Weights of a small transformer language model.
Architecture: learned positions, no biases in attention or MLP, untied embeddings.
Each number is 128 + 24 x the weight over its row's rms, rounded and kept within 0 to 255. Layers, rows and columns count from 0. Numbers have three digits each. The size before them is the row's rms in percent of the matrix's.

# up: layer 3 MLP up, 512x128, rms 0.171, rows 332-398, columns 64-127
# down: layer 3 MLP down (transposed), 512x128, rms 0.146, rows 332-398, columns 64-127
# gate: layer 3 MLP gate, 512x128, rms 0.182, rows 333-398, columns 64-127
up332 102:113124122155140128130140162172165152104123087143145107102131131121121121142088145126113133127108128113149106122079136118159113135152136123147141097128113106141110146135116120140109139143188105
down332 108:159120131113178109113126133089111137131113112111124124125109131189161125083166161114129105155121127147094097139123149128059121081137158111150127125141082155139153145160116135128132103142091117
gate333 097:134119127132107106153117136109139071138126145143147179111156140111111135144096121175105141107144102139152154178119107121168123101108130120129112124123087126120103128147171131106122093133083141
up333 106:157110112121123117159139099171140155110162119122159109102089129139102106133116128152183147171172094155120119097169125175096144123136136137114140109136139121119112100066118125155133160137135134
down333 098:106159098169158164098146160116112088107151151118137113182189064136118089133122134158130111125095103067098135138117103141128112130142130116123136114099095131167099135141111140129141138158134142
gate334 091:164126143149158139141162102140118147138109133113149091152162152141111104142133164074104154076134130134151094051128137149163129150158118101115111159137122113134141093123110110125123111141158107
up334 096:152142130141176114114148130118136103134113140118141146137148190104164053149118081144100105156072110144103121160112123150120109134175102144157127123085161145134149135137135153108096143108081145
down334 099:136156140149168120150108103124143104094100150144140099144122151132107103146140127080109118143117168083127113129164133154121071106155124151108123107110147191088098134152149140088130158110135137
gate335 093:108129085153139114118095124119141123131170131171138102099155149104137169151164126115136105114110105140113091086133144132135135104097179117150170131162181133139120102141109080139126116127105171
up335 094:119119149124090095101116140131147111129106135145117093162156150155145089116129118079160117149160100105130105120114114112155119133156115129134102176115126126104110113114115129192121079113142144
down335 099:153134136162128150143124146144093117090142090136133159146170173159115064111098140132145163151117097088132148135130132164110143108128120135146123165087071136128127119113115128122100114171162122
gate336 093:139097141149125127100164136151086128109106138159142121083102098154167121140124124124135129150141139140149112163159164171142106154121139152123144124106170119117087165136094125147128127110157148
up336 100:121098087159125116103110125122106135148098146102104180082108095112144120173138146153120136147114149069161130144174098122169120112116116137163132131094179120167104148110129141104093156120107154
down336 096:111120124143173098086149085131104143128107142125175125128097112135118083125123115165135167140124099086133131082203138165144119127121124139121117146149142092100116167142154145127138164102139148
gate337 103:088151127106118160110149123135151151163135118153135152108107112137138124124119169129141182106105107095106129144118145132177128142157139127123112071139131160081107160120145125139124170116121127
up337 096:088157107101140130155101141125103127123094100142113142114130132113135150092147126116097170184097120109089111139166136130147137112151124148107136114172088172126109138101114149153136146118104109
down337 097:059110134136131156129118164146128080128095103133127117095089112128151158115147110114153160158148152167106110122125123114144110090164117108097138136160140118132152140085132131095101107198137147
gate338 101:143131098155150075119109149117158105145160109133142135141124147091158134113144128107106113157145112104151124158126115138120138153089190145164119149100144098135125136095134106121130147130109150
up338 093:119113136117139081095138115152077138109138093092132124133115110143129109130139129083103122161107127147140178130143154136111146104085160127123118133136150106146146124063132106151082171135116132
down338 096:121137071140136137121125149113133132135135124101109109116095122162142142100092080145126137167156126132085185122125120104142138068181155156153113099150105161101082126120103128119175169155116137
gate339 100:083155090134136108119088094096083164121129149108135115130164089143133117109132121121126154178111126151076112131134113129145093141106142138109148143190132141085116161119106126125096142173102115
up339 099:140168117141143095170139141098130116132153149126122136124143067088124106144112155143151083097156178101144110127134122157075119104124096142128111093090134148119101135101163128104145102136090133
down339 101:109124139146112138125188096099147126133110157090130131123163143134105128141129118124145142185138156140112133093171190112150107160132115108130120136148098112095185088137146112146129137149160137
gate340 098:126085125134108127110101148159119122134072138103169159119128141120159083111100176136125176143116152091157100151129073145124154126093126159115116129137101169116098100123100126102146111163120127
up340 101:123111116146125110169147130186116085157189107129119164152120168133131170127109109140131119143148053096139156080131168137132123104148117164117140161161123107145159162106109079106127127127089164
down340 105:115131118095117111138094115117154146164147151115130131151160155122122123078153162143139124139092152104106146167111093139161093148113118114096105162169144154084105094095125080177138085087127147
gate341 094:141117111134139155093147124102098119166134118115199120163117119095125071097147080123151114154109122115147137091113147160134149139177122168145150184103087149135134116107092128122149157175125117
up341 098:118111092147089157083122098176130106123133135152149135141162125149094130147125138185147120111148109139131109103112114139141111147089162168134167162156147175143151158115125117108117115145088122
down341 098:122076106141161119116143126091151117179151112136108118131188131109123141121135152082120150173099099105157134114124116165151085167129123167156138113146131123160132143116143128114182123115139112
gate342 099:144139136119148150130117133094109179119121140121099090139103090167136140165087141104146096143096119141086120134067128105109105150179123115121127118119076154092118117123176124110132139132131109
up342 105:158107137111156124146113139109126109130114141129102073092117118143111105143106120116136142112105124080141161110094107114161104174148128086113167161108122204090091167101118100146093153154149124
down342 098:132100128108131107120178086127153073157130118124114136131086143141099157174086175097139129124113126139088128165109070142154113109111141132088150138136140108145095132134125123159116126109161180
gate343 094:161138132132153134138120137110149103160112119088135125144115140143129113132135093111123130083122141147174141116135109123126126152103088162190141118089134144122151147110161089105155138176142132
up343 096:099117151176121189116150128140146141111147143135117145084107121114163101152130121083103147153130190145094068152166104121125167116146131134102134156146141127100172098109167104131151124088129133
down343 101:179148148043097149116125132120124131125127094138122109144129155132140108112100135112125139122174124106122143138121153099183117126118124170110073152128131098166146119164153116173145112109157129
gate344 103:126140117128125142138146077112116111142169093177110167102096112141108125145125081145101088133125097146090163117152166109121141122129126126122091161160096143127147152130119123142099116105102142
up344 109:101131113122131101132122112170145155134112120090108121118111138134111125122153102119106133143134131128123105125090130121125101185102109150132128171123113114095117110097155177134137152138115094
down344 106:128111125183106083177166156111127115129149147136131151136124096112143169118145125141094103141115149110128167128120176142140138124119125121108137137071129133173095156118135137144145106091083128
gate345 091:095105140168097144114083062099156138155120098095141122157103147127087137126131127107121097134147126126145141121139118108167130150081115152172118102098180059118154128129115143105148113136080153
up345 097:142148143111134105093139158162124157090134122139145096139142140150134153148134107131112129119126143085121142130140157093101139105146139098154157135109092143139094138102080084122122106118146109
down345 092:145151125122133134129120098081117131124146148096129134135115152108126161058131128153142053120118121121118148122099137085133151177118117097099146141153151128150137127132109097138132083128099118
gate346 099:155138137155148098171102087137089112152109144111120180157165130102155113127150104115142117124129099146110131093129141134134154162122084151160113101156142142142171150125138103120148134110134118
up346 102:120167137090111125160158157131085052144142100136106083113137101120128104129155154137137144131090163145152158139108113149120140135136158117153155145105107165101130105116125140129091110191135129
down346 103:140120127128144103155125151118136136165140149138151134148178112123131120115136144151113142134123124101139105141105103179077109139152082135165116150129146091126158115147101138120145141051169137
gate347 075:162067111111169111125137098108125170124164137126112097132131130141135098112113079137144154142117118165150150138116137111119135110127113135138093110145134116160139147125122150099123094126144100
up347 065:114103129139119098150104109071124190175067121095127122097125112140135097127110082130125107108098120135161161136138108119152145140140139144095112105144110127112121169144145136119131128111141129
down347 065:162125126114160138106107158107128157133154154095129140103114110083123145094141166123118162124117097115151132116134139136209143123128084106118143143137141161159109107088149142154108161087175100
gate348 108:168120121093114106122122107132160105171106116127128154118137159117122111122086147140126090126108120096074149121108118115124145116157095145134134117117091121129149127157157120114155127115163135
up348 109:147125145118128115116134109129126111139127146080079129118135126133123111084160118119149145144170110095149084107144095152124161098148110132103140140127143118149122132077147036094161163110163122
down348 114:160101139166140100116115148069083132104156150127117125115088129144115139163119162143116140092119147140111085122116150201118162167134157113127132115153141144121142128145116049124120128080100125
gate349 095:140152130155127144125161126159105132107138123117146169108119164122146151120100112154136126132110135115198096101124186173116164146140099080117138158130127153152110149121102118107124117167117132
up349 101:114137089099123114150079145161092142093085150136079109124150083147100098067133156115104149161121135147096140183152133148135073163136117109091132109096129108105140115126103133155102134166130128
down349 093:140104127076125148063133131177141127128134124141107063115171129121135125129102154130128129104104123180107130091150152138119125120088145130132137106137125111108125123141128092098143142113117153
gate350 098:074155120150111134095113199110107106154107144106150139092141127131172124135096100122110108160131128087136105145138139128089135099123090118209130096147145116121130137115142128142097118177116133
up350 094:120137120103122156124117115069121116146125113190113112143110136175106164144126147111117155138136130146097132166139110135102117105129127098071148119145146149093147120162098148120144125138178123
down350 095:134152193130124130124135131152111159098149127144133100173100143144129156118156148119155118162094075159152133181099158111118097137130095078117132115159124127160152112100117121110119136160148152
gate351 109:133123099125106150143148097090173123122150136198133130145128137145138108102138117134130119155147133167131115125106140089146105136149106094117136133158151092131099144119156117099170114134121117
up351 109:162136129138141078139147125163077149136104096100153146121126154110123167130083095125103135113107101088127091127104138125137113107126163122092164107137135122105142125153099100114089126137109116
down351 115:129139114140142112143130111144144162118101160136087102120094112121161118125130148151102145116142142162151110149117132109116090107153083109163128082152097130136117084136121150113097115085102181
gate352 101:126158159121107105127153121164067115160149094084147091111113156122121097084139069164110146133132096148074103126153136109143073101120104143109099164135117164110117110121133134103152137168134116
up352 098:085122131093106131100096130092142112159116144111115160146186156137130101126114119094136155158153134102157125112133086133126138071094150137127177148141147125165104115104134151155146104127147134
down352 110:164145117115173131106124125155114156127162102089075135113146125120139147108166135106126148105160127091175104133100133135127117095121118155095149119128130098095129145132158115106128114128097082
gate353 099:095129150109132122124149132139120178122154117071133112169177135136160106113117157163089121163105139156105094127102070159132130121102100151134122104147126137117083137118102179117116129119084133
up353 103:120138112146116100173175087133135158129140099116165121118169108147111101101130140115155128157127134046151151100125128119161118150102148149083153137067138140188166105110136081125113094168117112
down353 105:101115114159137135076054117144103099145148139140158114102135104135134102126144118141163144129112124108142123123169125093167153131101174160120094147121120136098142126138155110147149112140148101
gate354 096:121133104167149159128126123109124142132095112133109177132138129094139163120116127100146164135119139126083124105103133116117153164094107109126139081104128162133104107166126153084149161124140152
up354 101:140119153139089161159116144116152133133125143093133115127136157158132143128123101109124141159107137173141129127123144112166145166123112150107194104118134120125120106164159136092115161193110181
down354 098:121084145173106123144128128144150125117081082103152121097174170089118163142117111126100091112102137069127135120101085102137089151165138149120123132178120108166105107130143150103127110128111117
gate355 106:156175126100098148141105158098108145132112126184172129113147176151123083148111093107145165140133127098106156096108148112166117138126108136156106095133141159140100142110129112136122116164114080
up355 104:115157151151158115113163103155122119139110139109143101143149105151118099122181085077144146122125160145181155143101119143161131123129164144111116138091165079100105104125141165136129140119157123
down355 102:160139103094126160167128169138164082159154130102135123096153156175127128131117095081148102151142124137124168145146114060106157115049150130111115137106145134122086102140158130133158091119151132
gate356 106:128121101146106152155164093100119136120135116158124145103128128118098134142133149090154141162138156093150131152111130110116112079104131163138092117148129119108090154142139097080143106145109098
up356 104:086144119148096152121114142149167134160171125134119137099110126109110080131137153150139148126139137128131161183130160155152121149128127134129131104085108111146173119140086142172135143105107129
down356 102:072123096160116107153115095123136137122143089133153141102159155159126125112118101104109155108116124098201138103136137115097135151127102094123170138129126161137107107133140108123152116147109110
gate357 107:127127158084120130138179155153121115149093160101091114163175141152135150160133132117129112126129160148145133132125165103090101147116109118158154118131132144132126140168161174156128117107117137
up357 107:127096165141145079149119119131107113101154147121117165126159153098132140159136172129140144122120158110142122160115135151118070128120097133111114128101120153117153144131159166160183097129130107
down357 106:155136120176152142119165132123169104098163110090110125132096131103127132100116144090155143083120110176126114174128097122140100099127120142091130137115127115104101124185120126104162099141167149
gate358 094:102125135101141127116114159121121085133140180113136132105130146156083099108139115112069155114138114156102107086104159105111150142130131134096124123112130161132109105101131119116114168150146120
up358 094:119116146133154092126130129141171114132146113084074131145126135119166042114151126098103171171123115143125147104159141098134162158130149184144127150128144181074122141126135157112152118122133133
down358 097:168131109185144151095126126126135140107106115138163138127127140078122103157140109126146108112109176137082134160139075154098180124135166126129096148150169117139082121143126159114147109101124166
gate359 095:137113076128141144110119155141084116093115107111085153090123110136153133147131113106094068132147128139113083151101116104165106091090119134131143106121131113158107145106118104118163149166098126
up359 102:145089132094102144124097093143149180146091134136154147086120103141160138127111089116112120150103119145133106084136123124177142137120124119115168145123124135123151109115141096124158079185146111
down359 100:116097124138141105131121093133139109133145161165133109121148133100133146114151165117148183146104126170157175161136164127109114158136138127124116137147164122136167115090089145152131150138163120
gate360 090:117099138130146113121127128152118162147139139153128116159127148192138121158120095109139149121087138149138157116110146147081127170134151182160101163167147093153080147143124093128087131145126083
up360 090:112151104164121074138115180106137094127137166097082089118122136150158101175145134122121101077086120159102122140106137144069137144130161133121137148091145124144137137113097118144146115111088149
down360 095:107082133085119132116113164116122123090105147136126099112149138111123115110105100141139114127129109083132160153131153099177162137138093084165147108151116107083170140098142130142142161150180145
gate361 106:149111152137108125133124082159123141141158130120074114132142124157140136112170123094049178190148115134134116122150100135111106104144099071125109135112121091113128144131117132165119114137135122
up361 099:132144123150124154157121106153138113138112121115111152141123170152164151122104111166119161076114143126111121096116130136100143149164136141136147113154123166139087171127119128172102153102141161
down361 099:108188108086142163143086093131133131081163098142127110113116134128125139130168111143086167105058169132143126107127089103092117113092123127109114140108127086125102139115103092120121124103104148
gate362 107:129147120087146142139154146141139125106100094106143150165105092131142153174137122165141129148084105144117127101129114125136133138200100107101106107134118122132117137166111070147155119096152091
up362 107:100125119145146096170134147130119123096157110125063061091127091101138144138162157139148107137159155116121138128140113189123170132135130142108138089149129091159131135133126121128124185126102122
down362 100:150157080113112096111113159141097094132103161073108111098104159131133175142133139138136148180148150097123152166150127100169133134132159146090135148103161110161111100125124114131162153120129119
gate363 109:106095110086132188177108088118094109142148097131099157129181143081086126099115152114119105111135103139123148118091096134139139118122120145165167133137164157185113142142103119145129117130097134
up363 111:141186181109148123103171124132104133150105090130131134140136094125172160136112122128128116144134114139198085095129150148139091126160122139097138137124128118131137089076147121150086145113108104
down363 108:121096125129130130160152147097124150083111093097121092117125142115095113092085103140164108101135122130109063116121101167074156102157115105094124166142078099140106095144098104185113098151094110
gate364 099:156118129144131190116124161106142097140150164114119084129151109135105112116120095125128091155117138154132158150124099161188115165074081159127140103139132128132112113125120145110134141135154145
up364 099:097131114162122138141083152086112115115139161081110114108113149134122122151131081142153091125133118126122111117166125106146167136161132155125152110161119126099155083116094149115132120135083145
down364 104:162145157119179117125138179127120074085115154151094093139118144103125140150179129124116148118125144142144183102138103119158108144143084147142085110119156125111162088154110123119142149076106139
gate365 101:144157145110157164149125169156132119125151125108107146123109135135167093098124127167108130130112154144121087119130105132114145096166166129121120124101077125133138145082146174165083116151102136
up365 109:098151135134164143137119158118137141114142142132093134100110098169125071128132151167115177130125145133162132125157117146100136100178186150074121139121090152135107156159107167161086115131126137
down365 102:088127119117143107158149177132178122143123080101128133101122123116151117147114123115172161119132173145078082161137110121150138101104183149115121138135103139134140093111137134140085126171164129
gate366 094:103082153117134111147127147149110140109109175152114139148152134121121054127143084175156095133136088140157119120121092102138135122156070109154120116112074121132117131154109136110091147108140149
up366 095:084138091113108115128117167131155126119136124135125153116159089135134152134126146106163108118099147127093150141120106164112129151135142101145160138094150132148167121156139122098118117127108153
down366 101:122125088122119121105134126124114160105136076100155140140177129124122084119111119116142131074129134145116125146102107144108157115157094120133124168159145111088100157153155096146169138112105115
gate367 103:110128116143134115128136130092141118139140104159156120123172153153098134103114102130095142171119133135135115114113151112085088148135101134105140162155124104110096125108102145145098092120118128
up367 098:096153143087117122115126124109170147135147137150130146144130120113105138127085090147127119115106134113190152139114114114095128156103102164096086151184095121142129160166130168110143112100115151
down367 098:139131109150124131139152127131122156119147113128131143147142142148154125075133185105113143167135169117068129139147106147118109117097129123132113136087144141162135113106118102164105128120155132
gate368 097:110125107105166151114155153171158137096147145129059130119155086125109139127083169154118106108124159119153117096132151151131142133113144114172119103142107141093113125123106139148083137113136140
up368 101:129115177121128150113134148126102128128119102104140115147146105103124122127162128164095138137113195099146135115111110111131171156144117160099147166118121128137086169149103121148148119154112086
down368 102:112136139113142116158171104139142124143085107144184125138105106121120129144119068117192135147131122157119159154121135131174132134139104102149139120097110116080090131142116121122111149130104142
gate369 107:133110167098120159108128103099151131099111113121144138123109148146122072175061164129123121148166108139126094030113158169135140151104142117153143118126085105114140163137108116116131130154141096
up369 105:108114141126144102148098145136176124102116091096131183105094144138142170134127160084142098064115091169109103141072123131104126145109146159130179130126102146128180090115163123103168103140129117
down369 112:161135159166088096151131149142173156109127113122151135080097095129097112152118126131127114134139096153142107115104131141141140115122120157111129127076125133137155097151146158165117086110164070
gate370 099:145133194146136132108087099133097118111188073161153156115158131146130172107076126165115125137138096125116088102139144150125134125126114148165130151137119115165147130145078117126153146128120128
up370 114:116086119147126123087123166156103141120095182130101145147119138149122099134162110119167111141100150139131126138111129119137121156115128097133155158100134101160128136135103126170167146133168145
down370 107:154138144094140118107138083139162098160120126134120107195142128093113115103136144145123111098147117151123170118109072108185068122076147195127114117129112114130073128156087129141115117121136140
gate371 106:124175090147143150132144135137118089211128137114137132159112116124141160138137114125105119180133125150103140115142180138104123118142120139106114171142156139146056178115135122123126124135181134
up371 095:084102108158114169129128146098112132141120107138153145156149144114174152125094116103116118128162095157156137110122132109098122153102145157159184122152148097144089146123142123129138137077155125
down371 102:148101138148117132134111102141107131151137161135101139163104109140145096149137115101122157113117151103126112151192102102154114135122138132154130097136124069076150112143135101112143126148115160
gate372 109:122119112167119091110151117104103117115134141072114137161144105090082152130117105131117121104168179132141126115150148151152092102107160171155164147174109138125170129142130130152158115147122152
up372 099:098135116165127153191101145124094168138110141127164177107143130163116096128091142124180101100102155116138135110097151129155136103128104125133089140129146141149119136145165113087175134110169113
down372 095:153147156125115135119145116142117142165149146154144141098130176095104172122154150131142119126114134137178139152137095108186124114124086137137118095104131142100173095092146127155133085127169132
gate373 099:099114158113130113135152100160126120159192134138146109113115177128140071136085134136109138130150136089116125074160157128150119166149124121133109157091203131132124129128108093145148114114120125
up373 103:129146114127114114137145087125137101114165157112102129082166138154103095125126111143155128119162133080153144120117140142093114101120147116146108138125162123138143154126129094116118169126092143
down373 102:116140104080146100164119136098084097146119113152147135135119135124153163139152123147140128129133130139109119144109089115115106150101132159134109112156124072176145097154123161104150190113117068
gate374 102:130097174092109133089115152154131133148149099138120086124123120133156142131138125140148133162119128104120134154147126183134158120137080120150153171159151140154094096113139105159110127164112144
up374 105:141175122084128111120179139137132115140129098116112108087118100128123163140149108125136080134154107171144141140141125162128135193111119139118113103118134104108146134195106154130149148097139107
down374 103:133122144138158133126102173145122092129109099089128106120151133168104203086156153108098127098090095119092140149137080116119167092106100152106113116138150131078094103140152116101130110101141147
gate375 102:127095142142102090155146152110115118095110164106159107160145126102151106068119150107108123143107143138173133101113086112085126112113130127155101133138119116124087124141103151153128120123118119
up375 102:105135142135111158176095152100089130121131131089131130147105107129156099136090138116116183100112169133123112122124115134137132136128148076126099116134111121133135115146109078137082154116106090
down375 097:096147143103087141127141105129126119115119157148108114099134107116118140066114136127074188156137146158152091137134107131111122113150074136157098147189125135153090117099115171155091167093109160
gate376 090:153195095134134151093118159120115161124122112174154118119130161160150113127167117112108104113132132127127115174135153122128175152166100101088132144139137113123129131152157106085140129098163129
up376 096:100126144146114105113131143121156168101145145114148111122171135139099122162159081130086105159111164157126083168125135085158134137113135134107128135149123128098118139152129122137168127105167131
down376 092:149103080128163166115103120094129145168134136089069088074125127141145068118119098159121156072115146107106132121119109117180148150101158138119102150092166141100149111121120112115133125106157107
gate377 102:174100098091100119142121129100179112150093155115161176143132113085101101119085119152069160138115102103102129146136121125097160141118109172115171150128137132136083149128118150130119115137122082
up377 102:106118147183089123119143110161116124172112085151146126162142131143157123157124091042115111108130145142155158142135130174134103127153132133130117086114088143120159073129155148107113143134110136
down377 101:111120129057138145126097159145102110127136147116124152100123156170113139112099116134091101173119113111152134135125145085108133134151085118098148126127136146118085138126142144125115076157101128
gate378 095:126126119093148126138144121111144089164151148138134065089166138120116135159130148093095130123167152130138130139158138158154093124102107130137131153133175117149118171100175128109172143139083122
up378 091:116119125096103118124135153101175141123105134137131162138142168098121157117194135190164153129115088117104155179122100150079136148149161114132135146109123165163142157113102151158097112151095135
down378 102:143120114150099132125125165137138126118074110127114114144138130112138130105156178152132130111097112170154148126094168125108121175121132172141111176156100125144129106149099166138137093109123135
gate379 099:137098154124070159104126121121119152132142127141169127116113131147101153108094143170118088097143161125102126117098133128104173143112081149160157157108114088104076131158103134110129122093127117
up379 093:082159081135125135105093142113102133119163142125116161078150160153164139129134106108133142140135130141157127113101133136125092105166132111110098153143118134172124118111129130116158109159115129
down379 095:109118140139104094122134132152124094128126173172136125111135120119155103149128128071098131155138139120157128079123127138131147129139109215164159154120141133119091092120143146126129102137129100
gate380 107:135137089092148095120109120103147136148137158137134130093143071124134120111131135135135111129139115117144128130136099123170169148095110131147077115150170129089147133113119102155087121142116123
up380 104:121107118132150149085083111142125147109100129147090135109104159121105119121125125096135095150139114112161097128123165126117142058102124127103105093119127093141130174117117157114155112135174118
down380 110:128119156119141131168111138153118148088129135092130158146130172114136151180150178127142134099112106157113098130156137121182091103157100123141137123179149119138107123131100085138121090128084169
gate381 103:104135131102130131129187095159122114128115135156134176096100124133149123089076119106131122142132112068081101099139124115166118172128106100146087149138086136144120099110126110147102101099072084
up381 092:125133093145092138094080128135119113093138152119110145129157142129080175113144133138153143127147106178114139137127110070160089156081146170126112118122128155114157135111091142143119121176155156
down381 095:098147118157134135113143145149102116128115106159147136127149106117107082135168115110080106141171121133130097140189124133131141136106135119101123109114127132166107142144124126131160120132135109
gate382 101:143134147113137154079132124141141156158132128131130121126096104098148129164106139126118104136103122127124118139153167141157139171171163175146130178102152130147074134101137124100103150202171109
up382 097:091135101131156127133133117189096142135139151138121154123084148130138123142148149128108117097157120127161109130145104139138135112136122130106113149137142158128146148152123139166114117108110115
down382 098:077134129122109115138114114125101122164131138119126086145100136124156114156143177139154106116119103126143133135090131186127116087128132140132112128116120162101117149138164113112136110171167089
gate383 099:141150129136136149080113111116105132120104134143165139166146149124137100090100118103147103134154151118081157148127114133157117139128144118061124116120115137115140131108144108105169124081130119
up383 105:104121115134153162131126118109131128080188159170157100143136143145123105109134127122148153125130137062114132120106102136093116117148145114117123175113172118097137146105136117136133110072113112
down383 101:099120114102098123127127132129116093143131161123079140123128139170128138113113111127117147145147130123150116137147115151157121136135126149167132149135136111073135097141109140152177101119109102
gate384 102:138109128189117085145111080127139155125116088131161169136157146147103082115118103097172084151134117116104087113156155110127120090162107102115174100178123143147164111149122140152146115152108119
up384 104:140141125138145160081106102087179117131130155109120141123109150128141136160143143176133135110128120125089119093118077106156095112117147130183100154150127124105128099132139109105089137103125117
down384 095:134143092130115141146128111170150158127132124138158156079121090108115094139112088121116125168160125136119136146130131148087137136168138130145149162109152145138103160122121092116184083130154106
gate385 098:131135159179079124101082121104124146129135137133148146119149121121100113122105113153158103113112157124087128129152166104152112145111124119118109156134101123110142165140143119132156123095097091
up385 103:154107131091143145096125117149126146128125160092139138122127133117136117144167137117158144105111114158125128103131123166117121128138150118135128171089150135163110160103120128108144119087130146
down385 102:116143106153134154120099110127120113116173180136119132173104088120130121133161115122129153154103134146111138123080116087096117131128137138134157096096121150132087149121145062100114139119108148
gate386 097:135139157144132110093128127154100110128110107131136126083119129142141162145105152138124084102170179132117103148155149139149131128112140104165122096082166134073142153117122074094140156126135123
up386 099:128072142118151128089151142137129109095134160166130082156132127097109154113095142160125147117126107124128078122082153111157129162124132092099152094100089104131160115169133130141131123140119139
down386 101:144119103118138129153135128126111108100156141160131124127128159136128110099135127153166164094132073150116105107092166106136123126132089122124117120126132129118166127152162127123141146117080137
gate387 106:113135088127149146136106131154155099098106109134126126106126146130110159128086100088114130142147127111149078169121133116178112093124137134086115083139156110147166128144108125100148150127111141
up387 101:100125130122109122103147148109139122182103116141144125086118135145084144139129107117113103134151130148150181165140166129155121161129113156125115129120149133092074167118118167073115161162159114
down387 106:101123187112156123110156156134159140133069150134114071148153158130116109113155186133137093106120109139157153164128083124145101101127108091120103096132107143180119141149110145095122100132110148
gate388 103:140098079145115141121137147180104096107122132172151067119161171109126150101091100139128106145102119099139136109101137098114117136165092122133100090116124146109108127151132133091181122171156143
up388 104:139078129105086084084109096160150113139100137133112137134140137100140125152119150137165138144129136138116111083163122152169156171082155147175143158110112172139136123085115123136133096156107128
down388 098:062145137122140155104112128128098140134116097115107126125105097146141095118099111134089087109153144114144139139144174180147124110137145122131126145149112087186102140105131174141126089116140122
gate389 115:119133103158158133166145154130123131150126128161108107169103085077133139128125128154126136120121107114123103145157166137092168147116131133136120095144093143111097123136157113092149130060111128
up389 108:127169146154129109131172144141125116102140149125148147172116130113131140129117140146161107114101145125124122130095155106153189130103112100130084120138111145121130153125156130131158119093170099
down389 107:177140142161144149134107154099156113152155117141126088129127143107120084160136108119142171121093136137180156148137125124116096128135145169134106107176121154111082133116136167120146131118119137
gate390 107:134114135157128147079126070130115160118138124071130153130146125149110090141131093132107140111156122134132096091154146112140106117109104154166118109149088090091159105133127134147138137106154165
up390 103:156104121144102129152088142088161117133138132164120136124139130076113101133100092104150153127154095141100177108156120162142151089164130120093086140107138165150164147115141121152146139123126183
down390 108:115100145068132107112132149136115115124125144106119102152105137135161117118146170105155148113091105141116110156133120087150156129146103124115134135094083159113140135120111089133111102151143149
gate391 100:138104102142118136114105133100131132132148172183176101112129183120078164122157112113172111091145134130089131134132124111144127120153143149116114156145092099102138196103109132135123180161132102
up391 110:157161134110116144178112112125160135139119110139127166144115107196144099116139118164149101102142158122132161086144115106115160150126135094136109124122121132144128118121164162151095130135075158
down391 105:150163113153155107100108126096133156137158142139087140160119165132152114100091110138100103142120133188132100118129145140043123137107091124110128129096187116142135150136150105111143132135103121
gate392 100:111151146128078115148138133141109154126141109149125108130181070124128112127129140161129134139088153118073126138131171148101096154120106094097153138133148131162138120150104145159090140126108094
up392 090:108108121120147099128142166150112124127102119111151111166112161118091117101186131129137125132123122135152114114128073100204145115091135155113135120111138129123121159099105100075130097125120138
down392 086:107121106121134181094067116126114144133129150121118151116130141091129097125062123120123137139116126137152137117152151161078120163133126153148114168088142151073157128144069149126124132116150138
gate393 100:133130115121122120137167125131109132087130075158171124162146115114103148121125145152114137147172127109098136128120128108098122138124133089106078127120094083118108113103150126145164164206127128
up393 093:134167151142128123152118097121171164125093103146147087101131132138092111094099127101125094123067113083125114090108131135172110090130108122102159097130163158137156137138112093149145142167116093
down393 098:149166144137111136128085175149122098143148125125112138115134137160179119178114137144156135147161148136166163108121125095127128103141139147129124123129141145150101105131139136127175096098159091
gate394 100:144114139133123113127126205137132119125080124139138132103185149117157113156116166145108167167126109089084112134125109115165144071123108097125093149149128104147094104154142084166110129112120151
up394 101:118114121133103101078114115128140126149112144143111132148072148110146101156087118124094120133113141161124138120123149112099134139119155134179136127152082156152164133100147138059138101147152177
down394 098:127078108120121130142098157074131103123126122140086122139091119105119142163133130102134089171113135097134120135117104126134118127126179106157084080157140126113084115139106111130137124124119108
gate395 098:128092087145135153160156111127119120134142103106107153122155114132099136167137118081101127137114100173173101103137123127130150105128114121119090138128171088080141103177094112153130071133147171
up395 097:111111187166115138132134103115155115107119105140168133136149110157155080095128140123087175146141125133161094113150121109135152156109115109153153113123174149102163109078096148147128146114178103
down395 102:121125116110125152100124140129146131073087113149116072158131142101148101167087108131133126129113135104149129136099095107147120090151115136139117115125132108119091122077114154141136087128115100
gate396 109:163118141085120146107126095131158134133175172134159092109110144123098116122158145139164077122108167137126116093146164144086146125109135114133134124113098092117117141149138097112150096123138085
up396 105:093156150131102132175079086125120134154129160120147153132131150135122127127146138099140133114143140114160116087096136132166125124070147107133104151141087125140145117117137102107101108115155123
down396 106:156147141113173141140166098115135137128108143168115128130132135130121152129152140161124066132101099083131136148127116095126129115161124142089116134159138139132141136166120109157190153095113098
gate397 097:112134125154122144141098087077173108151087118105158087081156138149131120141171174107114147117115153107151095104130158113136105153127101135124106176140126137127143105108126126109172140124172111
up397 103:128104153117121091152143158124161125161108107177134150132105099156174124173143120141133182121162121096106166113132165139140155161096106108112089148128089119150131170151142141159156170130165147
down397 104:155124120115128153157098145123123156156131168102110105147107165140147126137092148110127129141135112140114133155166145135137112127141162128133128137140103178099158096104125115131115116101137073
gate398 102:135141118128114102139121133072125132115087104094132136127130135069112110160153098182156093154120185114105168141175127158130160151159152109089123122153135146092114146129170112146115183136132120
up398 107:110102163126150127122120129127130164119155087121115139094125111147133131125128109133131144105177131132095130141170145150138121115154136107101135089176112086110143145119081148146125146155093117
down398 106:119135111113151157166093112138116116114067151101159131178146163067136144105160116079162116123091131156101117112117129172172118098145118115132131128170085128143096100167111112104138123150146116